{"beta2": 0.99, "weight_decay": 0.1, "warmup_steps": 395, "final_lr_fraction": 0.0, "batch_tokens": 8192}
Each number is 128 + 24 x the weight over the matrix's rms, rounded and kept within 0 to 255. Layers, rows and columns count from 0. Numbers have three digits each.

# up: layer 3 MLP up, 768x192, rms 0.0844, rows 227-355, columns 144-191
# down: layer 3 MLP down (transposed), 768x192, rms 0.0605, rows 227-354, columns 144-191
up227:112118124093117139103113171121122162119157105149177137094122160137160158120157127092125099135155104121099150167161137165138146173156183102138117
down227:171147166116112115120084132121119143157097189123123090110128135120112125170081183124112184155093121101108151113164147121127168061110115114136120
up228:111128107127127122125124120136133131128124139136122132118119145129134127122131128126128131123119121123115142129148127132125129126128128130117123
down228:133128140129137124131136129134130121133130126118133118132137128136116126133122125125131124134114134133125120120122129129131126132127127129125132
up229:141161150101143155136085147134152100131158107136160138154084151122169113135140128077151148110152137146171120136105158113096114108064133092127184
down229:133128156187116120126114121113123154138138148120111159133090165114124122120172164087112080097137146104134134148149159131123108112104122085108146
up230:149172116126116144115048122112072126134181102158151081121125123114154169115202119099131149097125152170131152113109113105097121161118152123136115
down230:162076118104115096149146168134147081133058120086090196160113090100096110164079129136139105146125096078069100128115117109148201089156094091161104
up231:129109145120116141163122130109120129128145112149141130092150138148101121129117126134131117118134115138120111124129126137102134134132160125138104
down231:136127114144134100107145132145125123127116140127112132144110129124137129118129127131121128129133134111125141132122120127138126114108117132136118
up232:097139148123104115088118117084129168121136242135107150126067119137157123082121095186160150133101076116172046130084139090165165096088152120209109
down232:155151137152110159148130115181108179140116199140108111133112051139129120119113142103116143044132150154182147110118096146131118103146131076102136
up233:129120110129118119129131129134125107138106121130133148104132138117104127120152128137126097140122120117132124135130152129150135148136128145142106
down233:133128131127127128127124121123130139134142137122119119140127133129136136127115133127128137119127138136139139121117112120122124132134126124125130
up234:132117158125155160116135113119168130158085118097126131142123115097137118176118096118129113142109112120114114150109163115102157143127142136108149
down234:130134104130098133143126141121110149135180146149123151104134120149112133102124167151131133110139147112156150114143136113140111088096117113144126
up235:093123159134138160239151110116184143123096153063115203145116150119116164118133134111155095153077097175183092124094130121113099157111206155142116
down235:124182193182150184224102127179133133134076134120131128136104128139105166129081115114137079114115097193143136110071122062100098136154156132094118
up236:131128130122129125127131138139125118141139126122138122125134125126125137130135124125134120118132130121129120137118124123129119130138112133141121
down236:128128126131127133126132126127132122123124130130125135129130127125129125123129129132126131130130126128124132128131127132123128128128125122121124
up237:145054118101119129132147112150100164133136179107100083108101079096109152128103096169124155140149174125118139172062160135118102137154156112170134
down237:115119146127094076158123093121084158041112099175108156097165084150146079132151096096144099110162130155138127111140108079177148099148144143119130
up238:135130128084124131123133133114161153120145172092138150169125131120152155062115157125122127104148119093119066120104177094119153121087125141143103
down238:202153131190126168155138123162106126170097138165139129130123148191108094087123162132094130069136096118157145130128090137133124120144136130100181
up239:127139117150172153143130111126115144128121115126109146112116116131160139113158078138129110133115147123133114129150139118114121155114113129146138
down239:132131143126095131112098154130141118128143129129138104122137148121104131150109160121147124116142145132122137139111118140128143109139134119113118
up240:162105158109116112126136183087145048121136160162124166094127155108091126174083128118123076155144158188111113145123111174159184153102078094090106
down240:108144189117127165104091098104137124131158122135140094092110096136146190141105135140136161067109160131115165106124138128124120120104145128098096
up241:078151107131122148125140132119120131131133159114145149147129113149127131147133109162116116138131117159109144159120111110145149148163152131125088
down241:199095158147138127102096150139131113108138110117102137101122130128123128137139141117127119112148132118134132125145128122116100122128123135144156
up242:157115090121146115106130141127090160116120136134128112125161127148136112141127120136094147110098140133151075177116169128141136104133129106109109
down242:127124143166128131172102156112121168137127098135155107136134140126138182142142141149170168152199124088134118121166100134138163171062168157142150
up243:135147130093152121140127136114129120123136119128138149113127149120101110105128141149146089142119136119138129125123120121114126132112173116121094
down243:140130110153121113111113112126121130138131124115126110140139111141134131146128119105128132111129097127135143104141124127131124119142105130142147
up244:112125125115091118107102113126151169132142119045127120144112133093136089131122127102181163150129164093133101130157111127189128141152128163151148
down244:169171138117105126102108143150122133100134106143122137137147156129104127108124110136155096135139126106147134117129125090116138114160107113125122
up245:117117126130131128126128128124130131125141127130121134132132135126123123133116132121128132127131132124128131125124124118131125140130128116126137
down245:136132127126123125126130131129129129123127125133132130127125129126130129127129124121131130130131126130126120128134133131127131128128129132127125
up246:115142105112121090107020149126150141097150085141132151138130127110129144127174156101151136174128130079123107212155117137112102082127150118143136
down246:141077135126150209141255185127100137108048196129124111146092165115118119138060109128164116059114120077133081075145106132145203140096167169083164
up247:106096141113115137155117136116137151166153181112112165133089115112165128127159102152145129153106109096133113167107187094178148124109135100155123
down247:109138169091175155133155153104157122177134152094137107095104126107163109110124168117114146119115087144136088124104176115106158147113118095169120
up248:111124171124168126140101139131182077153084126121124145131109140104088094137132134155135167166098125106158079147073135130142161093099078109131111
down248:180138163141098079128121125137122097168054135109151142153109138161074132172054174132122115100112101125185128080076107132113148074155087068171144
up249:129121139152119137124146130140134083114139112101137122140094074134083142162116126122135140102117129177127137146167110149155129118135139125151128
down249:101141153130138150164131095104118189147100111136112143123170144136157120127143133161094143132120104129141127091096120112100096113147120140102115
up250:131150121151129176126164142115165097175111091109184144127143164146145129104077098147137078144108086146088130089147107102134197140101096133097089
down250:147095114096123096140087120128094185100112224152063061156112041133182121157150116145093183083137131125143090076115160145140069074138166080192153
up251:096113144108170151177111136130138131105133105145121102127140153084160165078167110128140142126105147117087110143128165117043140102148112146127119
down251:139130096120130115102128111132132130146142119117126142129150114137105133147126115130117164142120110125134138117135104175120112146088126132132125
up252:141127116131129133127123133133119123136118119126133130121139141121117136120125132132137116128110132122124130133115146131135134138130127121141127
down252:127128131120129129133127127131137122128134129126126132126129126131132123124129126127125134124136129132125131123133123125123120130136125129124124
up253:149143125118122134179119117116126096126118161135132160129120112102126122128114135141115093120106142165112120129108124081124134098119138113144115
down253:112111122123134119097124142121132139133150101114112096137134129142139138135144128146140126122133118103143118125130136169132102134138115156125119
up254:113143131109160191156144180133098128120129109097198139146116139159156144053103133171123101094151130123129134123135121110179188146110134149146151
down254:174123057170158103056092117166127094109146157158047120101106115125084096166097133136120102163141082144141121086173128173078101116129095096165123
up255:137110166148113166116115122105143162136166140164191104112115145146128148154139086121146137118103122176121102119071179123147150137121151117122142
down255:126131098096133060126095127081149093115070149110077140157133154091082088126107159125158140133147122100125130137149118116129108133188106127129086
up256:104118128127143134155124133128138129130143129140123134130118146128114129129105121133119151126123132124122129120121116118124133133133126109139150
down256:144132126124118123111125124129122127126125126131130130119124127134130131125134126106133119121125134125124123132131127143123136121118130141125117
up257:143119129130153148124129131145125118127138129122130131143113110108135144126151139100119130143132135109101141155109122102152126132150133133127131
down257:128129121115119117126112121105129143129132141139123123124124133134125114128117125138140126116133130143139121119141127139122122126110123123124126
up258:080117150094123130163112128115146135121133087102115118135097121089144098133117125100100160117118105149137153157136109124140099115130115103137107
down258:149131116163127142106157139121128126133130172123128135112134114167106165125135124143150098119153143139107106121140131131126143118135130150129128
up259:109068085123118157148139137076136135127137096122188129150113141130152151125113119110124159124116092181123101124107101120071130137102113113201134
down259:089162169184145113113134119198064106137069191113134127081153134154109158124155097127143118099097104104130115151095126122129136084155184116117126
up260:130114131124131119134124143119134127128132121125115133132130135124117129125119130125117131123124139127124136127121122116141117151124128134135135
down260:130135127133133128118127127131131133127130135130129127124124135128129125122136122121135124128130127130130122129131130129122135122127124124128131
up261:128135138135126117129125129142119127123112128138132140130126115134134132126121114135102116140130140147140113123133122110119113118117144118129115
down261:123120133122126129138128121127123124139139137121133122122128133125118131131137134128135133119130118115120136133137132144139137129123119129122136
up262:121122133082169169130142122125122131149141095169165130115133073130111115155142087140147150112121146115115142108132151111129159071116098106122124
down262:105136135185084129120065133078122114104124151102134136131092156119136165087109150089116100137130136131138078134112118100143084173090143122096120
up263:098151177111096171155140137137078138149157112166140133128119128149126125084109089148122126109117150087123128126064120116152133157086133163126136
down263:161103070180150098093137107119140118121097143099093105075120148106120111156119152089110117165152139147133064131202167151092096111145102085128120
up264:120127119131121113117130136126128122135109126115142130126113130123134146115125134129135110127119126116130148146113147145132131131130130116131123
down264:133123124130126127141130121130133123136141133133138129129140132128123120135120130126122130125131126137126123120129124120133122141133126134137137
up265:096105130120125141145124116108154115155119137091137115108124123139105106139113131125113145129124154138128138139129138132152140150107131118120136
down265:143149126128117127117129139138120130120126113145124142143141135126140138114139135110142113124121115126138121134128112121114124114137128130119121
up266:166169137125103108111072101112136091115133100113128125098099174114114148094142153125120131148145148148128117097105133099104113125100105109127129
down266:136147112108146115111139138092153146154133130146149148154168118137086109129093130114138104116108078144104120169139134116159134118160153126106136
up267:127120099119150129111102159115178170170141160121101120138122108146155149091136166217126205130113101095144103108104137067084098093133160110161098
down267:157155146128160131176081137155125159155113140194107091149154115131140137146143107144090169120151135162148121085125114108197110157242232180162127
up268:129116133118127136148113132122136104129130131131125109120100146137125127117119121120153136137123133109110111116131147105131138117133145131130124
down268:132140138137148119103148135124126143135128121123121138144146096129131129136122141128115129121116130127130147121132107156123125138117121131118136
up269:082072110153123137159138128104140143150109157166121142102088111128107142172156108144125143101110139146191141106092125069167144106161098106140101
down269:161175126062150131126149124124099098128142110104124073139159178116183101138112175128153088147162137127079087179174129172067139109102157145108156
up270:119163116145148129090131129123097144132139141148139098089124148097103126113136117142134137145128126119127156133121147131128147153126125156130105
down270:140103150137121134134115127128134135132127106096119142134128107157161140134116141100130128107121127142131118103139110129099114115130142121157145
up271:114108123145153147142169122114114109142127147099107110141106166123169065123105172149058146116102087090095076118103142110097141136141129106205109
down271:177148124135115113132141094129129156109102113108192117130190165157125110092139106149125140064150115126136115117131107171122149113094100127097092
up272:140125132052125116121194143116130138111138166099132133119131082166111106115098160134109162146139115137107153154144131132137103149124133128138121
down272:113169111157107108137029151177130123181133110134082156131166157100117136188116137144117117138139097113166094086142129055144127071119102127143132
up273:124166157128185127137144108115109162145155093150109125096145079091127135139172143093120129159104112109144091143154168086142136172132131162152156
down273:153128109159059138135123100109102143111106151140156110121106133129138141172116179170130137107142137131158161112130121163137115139098161103115084
up274:128108133123130120121133132119118134112155138131122124130131101168145116131136146108145122109132123123128136137116138163128124124121155119134119
down274:123126126148134123131130130141141140123115127131135133135127150111120126132125123145120123140123131129127122113135135100140136124124115122131132
up275:111154142129131141124147133099151096148087136102153157150141112123147110131141105119141116127107120153131086150117182106131133107104181133114108
down275:132108116143135127155119139135120172113156124127122102108133120119122145127122123178105172155105123116122173130146109123144117136144116146166135
up276:159110122137131164111126163126112124162156081100108145140118133137200171147110104159177079107127132129154092121104164146205212095115151173093073
down276:145138118141157118176158133166179168109110146088126136103124116178171105129101137183093069101142099140120120115067121152122199100174078114126134
up277:117086145069187098137080145092171084115139137115124072139144119091103088103062145097094116189121146138109136176096148139094137140126144116152136
down277:154164165160108134131147104152054177170069136179139105107148154197080192143166145139155134068141126084118120090118109111106140098137149130078139
up278:108115132105164114163134119114098099139133069173113147109154139111143119119165103175079111152135092137133133084127101097095117104125077135098101
down278:131139089189096169155148169122181153122130167130112143136081149150154124127116099092186147075109159135115156162102138112167131186140112093130164
up279:133123123122128126125123155141126109140134116102131114128129135128128150116132125130126137123123139114115138122126124120146133140153118134126120
down279:126126127125129134123129127121138129126138140142125131121126123126119112143126119131131122126132123134122119124131115124133121127120128132125135
up280:081113114125144107155122149121131111140140123115155078149135102091161136126105110116134129176112132120131070121108111163164153145120106148131121
down280:150156163135168159114164134135102111144104086134118163120122149146092074119128132141079154096141140111113170102178121108112107134169133092122163
up281:116116121141139163122146112134121164135108135136121130101106125077127105129163127105124129130122137103116117140084127140148152143144149136139167
down281:149133138122121110135115128116121122131143114129130131152151122159136144127109129128131146123120127138138124121150149108108119117130116127122113
up282:101109164118133159190164136150146087173097133103126162135089063122122097132111144154126086108133107123080080096153171090118166135119124168087131
down282:122080102109109090071077133102109163121161129133113139126090098128166119134121117108132112166151145170215128177129125172149087098096130063140160
up283:117128132116133135137126126126130130127132130137110132122119124134112121136126122133134140130117113126124137119134127131121136135115141116131130
down283:137130130139124122124127134129129133128129127123129125128131130129126127123125128119130124128127135132129122132129126124128127118128119133127128
up284:117130131117126114143121134115129127115120118144126140110135121128100123114111138144119114127108126138116128126138137126123142127124159116130123
down284:135119133131132118115143128140139116130132135131125128133123135135132134123140121112131133123132127122121116129119120134126112122128118131132137
up285:108110112121119138145132148129138138108146136152112105081137094109118117140119079182092112154147139103103132137135157129121184124096105153116128
down285:125154158127123176120110127083104107126118151095121132174102119166178159135111152071129123076113122147142103103091108094123059108111140088132136
up286:125139172120177128147115130138160177160119176149118143113146125154152140149114103157093144133124154113149126138149145124136119146127138117162089
down286:124107139124138134114135104127108120123138118137118100129113132117068119139132138109155126126136108138140123138139121140121143151148136142107136
up287:106120134136123139125129136123112144123136128144129123112138108119135111116145122105130141122128125121120125127136135134132128141127131128126123
down287:126129122125129136126124122129130119135125129126129132138125134131122136127118133137136124129133124126135130126129132119134126123127115123129118
up288:096146183136123120126099110122100117122105154101122115130147112055131150142117145085157047160108144161144148100177104102143095187139078135131140
down288:150143121146152114137135155138127154179138098138099117124093107190123085095127189175118166084135119103125093132111118122111169126147124093142170
up289:141128132119133118102128123140134130127104124134117134126110119133152119128134132138127099129134130143133123128126133138129133118119124131132131
down289:108131134124127133150126124123124132135135130115142129145142132128125133126133138128125143125113130121126139122127132114129132138137127133123131
up290:125152123126122148176141081126121112122122127130122172106118091137126081126135108117164131138140142127127109103121124126121123114132102152150076
down290:140126128133131125114113162136148129142113123120121110134130157111135152123135144153103112119142118122133144124133135120139135151141151133098136
up291:158115130072146102134062141117090090152165095119143139146117140118109121129179095136108142207129165179105158130117079148119200182128141107128114
down291:119191137175105132115215099117144176119040225188127173119143162172104160184086141164128103065096094089108144067079175111184107111103090126088163
up292:131115080126159130138143131103111097154102092190102157102145158112082104124115131101166106082127058191145085107179094156039156143121139124161133
down292:100171205170157075131120117151172173114156125091129091104177111168148173141149066183153176159122155120106188159066139064140127110112177100120108
up293:120118092134107162165091153107115133146155141119144141060072216140161182091138103149137094122128081091152115169061143053176158086133128105155155
down293:146196107157131170150137139142170151190118142122144120122106110119117135118117158120173096090121075118132079106095089139186126140143080128097173
up294:133142168090169133125101202112157102104162142134146156102121133108092145069122147120108146119142152114123124140119127148143130175087125153115096
down294:170130096096127134112133163141105150106115135172110157108179120107073111106129115149094121170144109066086150128098086085091134127163167102167152
up295:116121114104134136136118138119144133167163091129109119102126133114147149100124103129144113135106117113134110186125135149094160126084104097124083
down295:135107129112101133118129094134133153121110169138151115125125128143113129141127152114139135129132109119134115115102137127144104105130114120127149
up296:136124136163183163170120103148130147154080153162112130153147092122099127149138084133133120131134110149092124125094170069087145137117146145109094
down296:114117136097096088126141150063120124133166137114144117124115167136138120119155140144123155123126132114139127153147141143148100134157122124156153
up297:129088132097135129088147183125141149086139147150080171122107135122096115123160130109133114177147141092117149185157117167153099110155132098146111
down297:084176117204091201148137090147108150173119133120155099152211114122156124181109152127132098112128096122192138081146116116097168097138126162097143
up298:076072176085160173107147137125175138131174132096105148113146167127137131061152136117085136186118087140082095148141172161139133151074122171139088
down298:099092191146152178133150137139132154133126137094144116134156123103153147144118097115108107102143100143000136143162131114110130111109144199105180
up299:097131126101160173155147104121145163102115163166183151127120094111149104088121107097096141126109144117115132108115150110115102121147172124141117
down299:172129143139087099085123152137119086170147112115108117112124132129088132133136118178134156124138136139161101124165131131109123152086101159121150
up300:121110124128104133119089149109106117095166110154118108090127134134108169120132070133149128167112115169118094164146158131114129158131167159144135
down300:152136165157140169129067137156118077161099163087117155158103078086103137144100203094128082136142134102147139089148121130120123093119105083102117
up301:096112125036112097187120170086195091080170140127127112081129137062141192133128144168090112122174123105097145141133123110121109118152182115128146
down301:131168126167144117098116105188066126082054188170114150116126109144151104138148117126108135176130124134070131106169145119122126132120149153140133
up302:141149120136153135161095129073137159150167150156140095127112146107131108106196080158118175152135069108177103180094141066190102169133124140159111
down302:125117134122169199141150165082181078196173094158157098117137161094158108141129134183089158186114108140149101154121132115129127136117081157162113
up303:096111109126156124117150165106107090148149111132111136133153173147096144168113127131105072098112062136149158121069175061128129073173136129118138
down303:170123077141109116117139142115143142116071144176115136147142106124127076094141127120130144107186114144120119101174085173091136169108111145151081
up304:117099117044082128163152146111169135108181136112125130106137109127137113104101128110160150139128131157124141134130090135125092171139126132108098
down304:167118100174125188119116118197106122159077089144162160126155119136111113121173164122107100135174127122122110115157101096052211121122092114123184
up305:141116153130183143153138068102124116152138161129124167113110109043125132102152096106108174144100175138102135133097147138101140127105109166142152
down305:142158097137120102095099162121127146118148086149108087162119140164139153128108126112139100108145113125136117142114107126143112149127138132124099
up306:130122121091171113089120119131138166112098131119141172126118074122081143110170163116181124162142146123129131194160104146163114150108146125092123
down306:102148139184091166210127116133131105145140124114137061137143186138140137159095115173103125092116090170159149029089164101095166119175155123150131
up307:106106115122140123143119120146116133126121146115167120119101120132130135116124144147136122134145142130105145129128150145107142114125130128127129
down307:144128138122128116141147137124131126134134114126118136117133144128126118136110117108119121115111132129134124122135120121138126144110126122129122
up308:124128139112131129149122130119127112126129135116128143112110101130112111121125122141138145128119130121132137126111149129108130113108139116147137
down308:122126122136125119121124124129126135133130130131134121130135142134137143117136134117130122129128128131122130139129113141129132131129115133129124
up309:124123126128135132125124126138127127127122131117131133133133130109129129145141128123124127131123126120120132130121120118133124135127123132118118
down309:127130128124127127130127128129127134124128128129131127128127125129127130125125126134135125126132126135139129123127132134132131129130130132131129
up310:144126172111146127178151093117084145089108144114097105088144129131119149162120112155163122115164159142181160074139116098150140168153136126131098
down310:101144137131145089135095153108122143109145145118152149090133152120112120084146120149118147080104105122107103121093144114129115130078094103099153
up311:120174152082138117164101143109156117104129092163143152115142129083096184122118084151147090122134142180142157080191076125097113120130170102125070
down311:107077151144148143115142103150130157070133167130106124115117131148160105141121086124132186112114098089101106139105169158157128176081099153156114
up312:131126128134131152141132118126126115125115143150119118088137141128120153111108128157136123140109128121166127150115146137116139152121146112131115
down312:133125143118117103117126145141118124144132127124128138146123124127151105134138123090133120126120144130112145110144103137135123106138129139131118
up313:108132126139139162121147158123106163139122078130122086105114127138115158110127125133149130124139167147149122121121156128124174168083119114149135
down313:128143152125142142145088143123158091124127171134149158153140105118131110127121146142121147137113121109130106113140104125125136084182109127100102
up314:114155126141128174179112129127123139149125090139125150156135083099122089139109132079139154154104125115148086130120102106158103108155135091127106
down314:146129115136146139108153152135148119123114182148122092116138132143118150133165133206094101133147156110103156133136178166102158144126121172138156
up315:134121155135161135136114137137146125124139156128118112193152162104138155141099131150158131194062130158139134092112147092152114150126061119119169
down315:199107090157131121090145135166145167105109060115066111139131132160097159149091123169126128123075125113126156173144076108149144098145129127101200
up316:113110119127140160130129139136134131194114190146092148158130141103129147138142137111144168083085145147174098119133112116117159152137200188108164
down316:122127151073135110116186096108135135069151042113186127090141096150144099130118130107121087189125099109105145201126143136137098135118075054157083
up317:093126127092175143075143129100152117125111109061121156074143123154108119118117132136130122136092066094122105152126125188034163119145121177162132
down317:150131099105177141146144123108140139106137098098082129178150175124121125144111071160147113122131130101114127140135122125179149145182106142146128
up318:135101120141132136151094172081113101188118153149127146143111136130152128150120100152115110118098064104106131120127136036108191098151165140197145
down318:142130114110116138172137116133094136159109090070190132137140156101136118142089140067110117052135033110137104147083029128166133124055143201113149
up319:128151140134167146143122143122116143155094135157151126152118123108124125153132133141124085122144142123107142108122124096115126144132110133137129
down319:120127126124126120127116128121134139124169116111113138121125143145114118126128119122135151112112126116109111149148142141121136130135145163142133
up320:103122130120138121121124136132135127143117115114144121130114129130125156123114109152135120133132131114122121134126141147132129113156117131128138
down320:143141129124130130124141124118119136136138140134132127116128116138129101131127136087133121119124130116132128117131125125111139139116143133121122
up321:151129138130132134132127124132137120135132124128139138124143109145119136125131123134125103133136136130141121117117138122124130120122143126144117
down321:121133118134122124131128128125123131129123132133130128127118134116130123120128131130126141124137120118137138134119126131125127127130125125120140
up322:075169141105069101150042137103130156187138108140133160114150148130188154125160081160164160169118124106202122191117123116171131064104103164155119
down322:125141134113111151137117120162081145173139109175092135140119137135071150207142104148197157159139121152138130159112087122154083036157112126131145
up323:114101183132111128125160141122139159161102166129095119129108077122137119129129134136114145116127141089155121104116099111142141144148141121161146
down323:150148128115146137147132122105120115135128115125120127108098123143110116132150115131125112139133123129133098141117158107143138105083115139114137
up324:129122116129145164119121136107136126148139046130131143118143128123135187103126072102130113159123151127132131165137102163137114128126149132113102
down324:120118133091127134120070166147110146135120170117105142122122131118129105131091160150163128092159127116127136108125152099145172120108080126142115
up325:143151130110139116133130138101153152098079142140141097138096144132100170112123173104094117101141111134112128158122147151156115127112110103124094
down325:112130128153128090131124106162096115112127130159117155135147119135113147114137119127140129126116124098111155129141145164120105138127118122134125
up326:121135134053121200149134121117126110140101104149171112136144118165142091138119096156129127133111101136089126131155127130140165110134124168158104
down326:142073102199158034075063103131102162069147143115086149142127123143120133158134136090147101150125124130148073131168158174123082121153140070170148
up327:123114135122110119123096116054152114177126089134110188139103149063113113130231074107137131133118116162104131146173060173111127138151149069191108
down327:153158152120120115045135129174085211079095095160113076161179093147146134122113130152148085100120117131131171162118180101111133087171170138126151
up328:094123153089159170152113111143150145185088108146140089107099129126151141130109108158109082123106125130112159120146159080141141140140091134131108
down328:083112144127125143098101151077133109127160119135107159148146154128135148114162136108133153161114111137148107146142113134084126116140147098142123
up329:119119112134126123130129130126121108098155093143109144097139108140143144124119118116141138166100121138143147134123141124142125140100174115109105
down329:114120137132139122134106131137129136155142140127155115166125112109145130144125131129129116132137136150155115130127094115127126128155111131139137
up330:144141173106180169125139099135094150131072133100136134157104126111114120140148141148080095117115100189076092093098109118136148167137125128135128
down330:106106099155129086152088161080124110132172140161119103139147156145144137083107133110167124140133135080149142162128138125155110100095114131134113
up331:120128149143149148099122138131115132127138140099106118124114107108139107099160123135152148120110104118111129135112141135130146120148149132135126
down331:121136130137107115135118106120129151123129124140141136121142133145140126131116122116119116126137144140149133111133125120136120124126114118095138
up332:116105101122126177127110126120156107157159117156116126168116132138156133129131098131139146117121162129125142123094143141098125121160150127162073
down332:138152101138154126126109134154106151129135132126139145112112136143110093117125124146100128115154100111140131153185123137150164144089111164110176
up333:054135139134092122116131164095153124111176110137160099157125189127116182135121086153144107175156129124135103146108138098102097142088133112122134
down333:135168136138110127112150105149115158165083133126155119111124121152098098101122123126102135157105118140143102126151131140112139125123134166125143
up334:119138113104148099153156131126152096144130137117103152102144171143106126140106129138114116179140121169126158153096124099130136115141133105119125
down334:134153137159155195160123124146077141123088123154120079147146091168114105105185126139149148073099129093133117094093136158115090113142138120129117
up335:110188157124092176163119148122123114176132117111170164170086140126111174044096126159164117095105175119153115091088092098140182095129154143159121
down335:137095075138181128087093119100097117095138163137125076095115111134120098202134157117150114154139084121162097151150141113128084152189127091137126
up336:117126120131129124125126123127127133128130135133129124135124137126132129130122133122123125127123131124139125137129129124127122129123127126123123
down336:136129131126126134128128127128127129127128121126134127125133125128121132132127128131127127130128125130125128127126135130135130130128131124131132
up337:095160118159128145119127110114090117086093127086121087102129071092100151139144116137119105095146147098129074154137166116145135161125136111154109
down337:139099107105107130123114160102182131174152115131114146164135179156162118125147139085158146175073110117141195104149108120109133134149147145093130
up338:131142130128112119111120140142121097141137108138127131123136132137113117113141126140158112133121141116140126127121136107119121124125123125154103
down338:127131119127139134141134120133132135124129135120137125127131122129121137137124135132115132129134132135123132121131131135132129135139120132103136
up339:146125113125141149134122112130112130141114131114131137106140134129117131121128124126120125151118132133121130114124143118128135123125117138131114
down339:128127130117129116131131134128135124122137130133122124130117130120128123123123125131135132119137128131123129129133119133126124125136130121126125
up340:115177113111174072086122117137127109162100157128111123068146126139080130134116133121119173136140123127139089143066160143119113069127107104136118
down340:124106169134128138182118111147142145087067135110123119142123112140127149173172098131146165126104163095120158142063155107164111125158108137125104
up341:118119146087127171174121117104160085129101117121167131166099159084120111149090163134119077152103111128143129093124104141135141154096104135140133
down341:162111144129113092128157117138117129118124111136121139082123118197117149210145101155139149102105161091139138127106140110113094047147148108111135
up342:126155117139109172168133131102172092092112146106127140151129175144079101080089130110137078128107120169181096161032101111155170174095182121131050
down342:134132150149131153131119110151102178120077125102117115180092110087108148173042137128140097095157123201193162101107082118150148108134109122089115
up343:096119132173140135154125112120143122172124098126134138142104108128136072153147100074141071150129122134132114159140139114143128131126135132127093
down343:142130123085118113105117151142139121092119165138117110121171115112097149122148153166110177161113151123124149105115108145125138116149142106146155
up344:108110136125136132132134125134135144126140165141126132130119130114124119149134123126115147134144114129118132125134110116123125130129133136115148
down344:139136130124123112125122133126116125129114121119121130121127135138131134116124128123138120121114134134139124129127137134135134115126127126137112
up345:114129119127127118125128135122131132130120125152130141124115148124142114115122126127132125123111118117128120148133142117121125131134116134132118
down345:127128134120141126130135113136135111132133121114131121131145125151113138140124130121120129124120144129125130116128126132129133131133131117131124
up346:111099144153132132159157093098155125155108108103159133095132130102141123118118117097129081146110158144135116112123135147105136152098145149127147
down346:149122115095125116131094131155121131108124162161092146150154130168118146145112152184110183097135110123117144115114108104136133087132105110124086
up347:146122149098114116155127094143117074125071125140131149108118095137070181116136130139131141138138154124112134135111112124140126162135110141122117
down347:124147122151123130121133123121127158137170120115114132142138141128141099116126137114124110117106125144138140131128136133104140107122141127130126
up348:087135192141157131118138113108146122155132161155115160114117159096139078148135097115128121150118136102128091116104201107123144165109129141132166
down348:147133088127084105134097111180142118099135105110121131137160147143093171121084159153141084135157150145136128119147083158140094106217121114127107
up349:122116120132131123120125139133133128138128109136134129136134131122127132135125129130118117127119135123133128135121126121130126140136121118136132
down349:125130135125126124132123119127126132126126135129139133117129122133131131127136129127131133123131134120122131127128122128126132122132133131122126
up350:105115131105121127119121153076171082142181193127130131111100164160144144130113038129067133139145120138139176099082210053145105106097110134203130
down350:141110147149147156046108164159107125123140155153126174118159135087101062146086144148154142171131172105094150146150096110093156172145080129116145
up351:101145173117119095108148107072099134163076113139125114175103132089167139124137135140147088184143122113121124158108159100120151161119129113154146
down351:142143063100112121123091099188132132121183081108126142064187137177134130131127119123136150103122128204118137102153106116129110094137107179077086
up352:141143130126134125130134125132132125126114142114129132124115129113127135139126124138115134137122132123131127123126122122125134117121122135120127
down352:122122132128127125127125122128125135127131122127132119128131126131138130124128133119133130125125127127128132136127128130132127129133134132134129
up353:116142103056099105124121171147151141135135136079130116095136090084129160143130182149082099149112159092119134124168171140143154125108107090150088
down353:153193103162175096151081136108089120174146147217138128147149121138182087096139187118074154120179067139090154145127114108152102156195127141115148
up354:101084101128110116154146134099152176097145099124159080148096137113135170055106108130118160124125166121089099171113133157083113142140132116147138
down354:164129107146125137114158119148139128130115147154139162121155116156103081155130105140111102113107099120112135147124092138122114142093146122127152
up355:116117114127132125121123125132129124127130121136123134126126120136135120119135125123131124125123115132123132124132140133131132129126137128137127